config = dict(
    num_hidden_layers=12,
    hidden_size=192,
    num_attention_heads=3,
    num_key_value_heads=3,
    head_dim=64,
    intermediate_size=768,
    vocab_size=8192,
    hidden_act='squared_relu',
    norm='rmsnorm',
    norm_place='pre',
    norm_eps=1e-06,
    positions='learned',
    qk_norm=True,
    attn_scale=0.161,
    bias='none',
    tie_word_embeddings=False,
    parallel_block=False,
    extras=['capped logits'],
    init='normal',
    init_std_qkv=0.0458,
    init_std_o=0.0,
    init_std_up=0.0458,
    init_std_down=0.0,
    optimizer='adamw',
    learning_rate=0.00229,
    beta1=0.95,
    beta2=0.98,
    weight_decay=0.035,
    lr_head=0.00644,
    max_grad_norm=0.5,
    warmup_steps=496,
    schedule='wsd',
    decay_fraction=0.79,
    decay_shape='linear',
    final_lr_fraction=0.0,
    batch_tokens=[16384, 32768, 65536],
    max_seq_len=512,
    doc_mask=False,
    train_tokens=409100000,
    max_steps=10763,
    dataset='wikipedia_en',
)
Each number is 128 + 32 x the weight over its row's rms, rounded and kept within 0 to 255. Layers, rows and columns count from 0. Numbers have three digits each. The size before them is the row's rms in percent of the matrix's.

# down: layer 9 MLP down (transposed), 768x192, rms 0.149, rows 707-767, columns 0-31
# up: layer 9 MLP up, 768x192, rms 0.157, rows 708-767, columns 0-31
down707 100:104147141092149097143085139135096079083124167095143133124139133120156119164067157134113107100127
up708 113:149105165151143119074169119125072096116043127109063133084118176170156154117132176125124125096058
down708 107:141123148161135105122149086090154154159126080099151140150131138134155140171130102104122132113104
up709 095:152152141123117135044140124081130079147088133175162144117169106177203149043104150118138112140189
down709 093:122141133110122183132067183132112145184105084156154166100110147161130154129088100081130086077150
up710 068:192146130102099131114138159120139124124110162140141132079162153161121066120109158115074187158104
down710 077:118117104168174126158069092113133086137132112142131125127126096118156132126161105183215102133158
up711 102:117106141148127111137090120124054086114123127137147168115134096121183125091132148105136130101212
down711 100:134095139152146167149073149171105097135154144080157120045119088101127059163138107181114130130148
up712 108:211161060067166073107192115091092122123148106103108179118097136121157054049104142103137124178180
down712 111:124097131106128104115087159120175178123132088171173140158123124084098153074124198132150169148131
up713 107:137120157140098146185079064103147180168096107097155138092091109119091110123143129168142092071102
down713 107:143106128140094148117168159105113146128082079152141093158085140161082131130082083151094126149108
up714 105:126125119117168153136116064119200089098132137130134120089121112082155120110166090156155154102123
down714 104:206137124128194067109186120072130150150092164129118172152132074109146141091162123136098188065145
up715 103:181046123100159114073151105136126061186106160076047052143109137106209128147190163178135129145169
down715 102:110095088133086104152155101138127134045116122089137159109158144081197095138102128155175168112080
up716 089:110129147148137113091113067173142104130173069150118093094164104144131094141191147134155110143116
down716 082:114122120123115144177174134175188183096131103109148177146135177117125091136105089078141114149093
up717 099:100141114162097075091185142133171106175132136126135123099161113129175064144167094086116148103168
down717 099:040122105113125104149168101113180123121119152148108073091127128095183142129177110098140132173162
up718 090:072129130113108131117099157149151115155074105121069097122111121061126091065169110025171168169184
down718 092:149093159157160139154102135087092104107106114129122066149154121154161118178141158173170092136133
up719 098:123127108087147071157126122099121170102104128162124123146114124094131129108120147158122186145136
down719 103:141097128096196119165125147190113085107171104092183132120150089078088077155154105169119098160154
up720 093:171141148097132119132157135135082098159159158115154093134060158149164126071083134138173133118124
down720 097:126080159112164136111036156085106137156139140087159098104157137157180091104142133112132145139167
up721 101:118081200079089102183152070175069102137107131110115081129143112117084149109125104082113129129107
down721 102:116145056147109047132113142129165133191080077068144121109091099115093156105069062076073116065121
up722 116:103174134142166137112134091171138061159178150084129195119150158175165096152115117123158173159129
down722 113:163108173156148100125166177117185086149141177142134113151116127072089112158150104132096159071126
up723 094:151082064131116124079161126155133084171112155114154146142160130171073094158164191092125152175063
down723 095:131104126124091120146084220147128140129178121137094104143141123078147082131089119124134052065133
up724 110:143107096154107075161121101083086148089109113085160155083157124147130117122102115166144141148092
down724 105:151109159103099149134147106034150110057076130096127130113158149155119132190126170105137124126111
up725 097:135106130158115090111095071110110079147175110142129146053100129199087157139130116090139179115043
down725 097:102125069131100112072165130165144152153084110110123103115106102090149213148096109130133211114165
up726 093:151056134132160104165126090115083122179127138142141113127121154187134113076092140104187176119133
down726 093:054168111125157139092141118135128136090160154138172149098150110160158101127114119141116092083172
up727 114:162099136133135105146091113134070040129186081128106101110118149142110088090155092100138101174095
down727 112:152092118130131195125085110055098109147111057111111173182145141199137106158124103120091118119149
up728 093:170140129186110149067133121089103114111101138108087110122074135189137141132106143138111155174178
down728 091:135152150154190168142120127138133104145172102105149143074116114078118119119100134108126132181129
up729 098:142144185117142192111136106090130087122054101111118127133126167152137090172098187093143162093181
down729 101:151145176119123129086096122187105103083112141114096185153154108129118175128166105106120140127163
up730 119:122161088114098174134058098104134118169138087126105185072093060141163149151138139067162101154141
down730 117:123083178117076153110103103182102173089140171112121083196107163103104109150133070139112161119121
up731 088:120131092151114147110097131142153097143117127115155065155160088122136124027139125121156102125161
down731 088:056136110125128119169147143157123109178122117053205142103066128122140108092079090130134123148108
up732 110:130138105126143169101142132177114071119150036148111146071105093151138099112096131103092174147087
down732 110:128139143117148085133119161188109126136136107131144175177130090088176224103100091095076112179120
up733 095:151166195110058138104113135170178087137083150083111157150161132140114128098079148078159166167171
down733 094:102146087116095153113166166165148112133122167128099038099093118169065160157139102112147167121111
up734 097:176167160161125142120123089085119067164118149112125090158154167123112085153134193130160114097071
down734 095:106108132159145204119134150165137142100132100130090173124139148107150106144117106093099084101157
up735 101:121135103176108075116101091117118135144117154068132151151092115092119117035126193126123102155131
down735 099:118148132157132115101119122104155144160143137129139119115125172087072116121156110117086098159125
up736 091:129130125138184149079157073147136118132102101155146185128126119161103135102135114145152095119099
down736 088:101169114166116148144168137091133114138126173154087125128166156149176150095119088160073118114151
up737 094:140186107174126122089095145143141166178100080077104133115101133134152105129138184057211093113137
down737 091:156162117162068127154125114115137067163099135105146136155165128163113064093158132110199103096127
up738 114:151146101081145099101092130126125058151083119131087176132180131166140131112183093107120123168130
down738 110:139139123123076138168112185187112122139110173118125112154068146109120080145123165127132136078098
up739 093:151138144137145100142125098134088144166128137123134066096111088133123110123119172132138144173147
down739 093:143153093135140097125156154130120164138108170098109150145117099097151087102092112178126187138102
up740 082:129123155120116168058128091115087052117200140119130156110131196202190120104180144170167137149112
down740 086:150142125170142151171135197159122131127116133106124099122098156105131137129161116196154132181144
up741 104:172104105076079092132101108157065115159135077101113086115209123127126091119166094129130194116120
down741 106:196117085155112152168066128125111151081079097164154111119130058167193156165062118166092104111096
up742 095:115056124117108119139132105139162111121083145100115087113179121151172137179148203107126080143100
down742 095:109140103135103139151126132104123201125147180097127098101128071074137109115103099182108143138144
up743 103:181165179087144099086171095103136128137119100124188197127090132136207097121126146111114098109098
down743 114:119155174099118119075111141117115106135134165128094081117123134087143140149111141119094181131128
up744 102:178151175167120100092146149108156094136128116170101119112154117079098147107164121123153130136223
down744 096:110142103107078160141159150088106098099094125139112108151093154175100145153221123117167179127107
up745 095:131087159127151098095101101123144114117088130181093177099116056168151114073128168063128166200122
down745 094:109130223151100173160105070086126152159108087156139166100086144148158080155085121120139113114083
up746 108:150139149086161170131141064069126095150175111160115137191149137085142108055138153149125137114079
down746 107:079141165109140115129188145178082110163073145088158100157160121150097121089149082102146133142099
up747 076:117113161158138139085150125157114091175157048125180146093117136095160133070167153138130187114147
down747 072:076141113085183115151155111145129124070133155120138119054129116123164127210107095171123176146114
up748 081:118154153123070136138092092104152146125146176092153094079186130120162109103105116162102123176109
down748 087:106109176083142168173135109177130126114136123106139113212187138082163151125135083134071134122082
up749 105:147122124095102077037193117109132090099138157118080121096174142110160102104177121098183119155187
down749 102:135143123093118093103117135161121145125113113122106079126131124136156070061138161130165117155134
up750 108:125109118113136177133082103105124155192092146111118154095167152108097153147108142131103130170090
down750 109:134153064090155101123088111131116130141139139131131121140137158136089193102124128170184132071110
up751 105:119161141131128111123149071128098151215125118114135114091148093095083115098156069146161121138129
down751 094:116169103129113137122141098184131153128120168126094171128156131155119076136112156121131092089145
up752 101:108098122104140144163093131116144088116105127111089077129070154098081106139119120157111145142129
down752 101:136130123149114065160147144121112080084138167052143135145150157196160099136144131136146128107141
up753 097:151118190106138157125170036081124081149141103116125157091104119083105124063129149160156111163112
down753 094:076141165124175111162071150140060166113149135132161158163171073107134135120094104163150087082108
up754 117:166136115128163068136207112159140127098096043128086127132132119133191099126157097127131151103138
down754 117:091153148145123116112184129150092185069082131121109150114143166132092173120135098154097107064134
up755 084:210118132073133136133163165129173112101103135044060180157179102145197173133086101044125142110139
down755 086:106121218090092127123070056112121123112106142159215102126159134085132182152169107117089080102109
up756 099:158045089162123158096156082139126078132133122127097105125077132084164114124118187156151209196065
down756 097:125102126110072150142181139137133098123163136105135124133065101139090119130103119119127079109136
up757 097:151161189181154104106195101114128152190084042143113126123108097148087142106179119085162106191137
down757 097:077133099132163122073098178169117164110136152133113090160059102077141141189150088112122174088118
up758 067:148138120054136105132156139134084136131094132110096070134153146144103092087093124088071191177146
down758 076:071154118181098122107072113102094073192135164115118135130081111067171158135131135144185114126150
up759 089:193198218082125161078088121105140118145161147143197107145191172177112117116076114120100123177164
down759 094:109131099143128094151167102156128119159118115111110152171149133154101117126134142116153158153128
up760 100:147137187064159154129159100159156089119110110126118166125143095103131125084209098140193153208123
down760 102:111151072093158126126126129173102123091106104170151162125099149138045143134180145067126112128081
up761 098:137131161131158208118079071078100173174101136151072080051183124117140119083087132123109072097149
down761 096:153163157163160090071126111112120126156104149078125154167120157028128178101112130114163129164148
up762 077:140075093084146154079187081112098083133047087098095096127146167131097104114105105124107142101104
down762 085:124118151142136057125115093089172137125200154136127185106108110107149143090122116158125196126150
up763 103:146140112111125149213115103202117059141104120127134126081104079177104113141118191129160178172136
down763 105:149117156116180092089093101058132182166117130124170142079117073127144159149160090142141139134113
up764 032:165131136138182107137167079110121079143100151133124069097134124145119088104173092042180102146130
down764 027:120032134126179119169117140088140100103139141130103127178104137127109103126121155196058113095131
up765 098:162128154095147122110167092075119142156093116132145095113109110133127098170166132128083118064176
down765 097:159101143130106115138155140104090075048158122096168076101115162102147137109079159162111146148155
up766 095:118029136113115188131126068141129103132113122154112120105196079187138124128098119076146157211134
down766 094:165101091138170130126110087143102134138148093104133158143120126111098094099134226151125177166136
up767 099:106054158152136140185159113139121053101119086154177152104115094128120116089134106034168112156149
down767 100:137102189179111110134183150125105107111149119046141084149156098121134074140115124107126122123134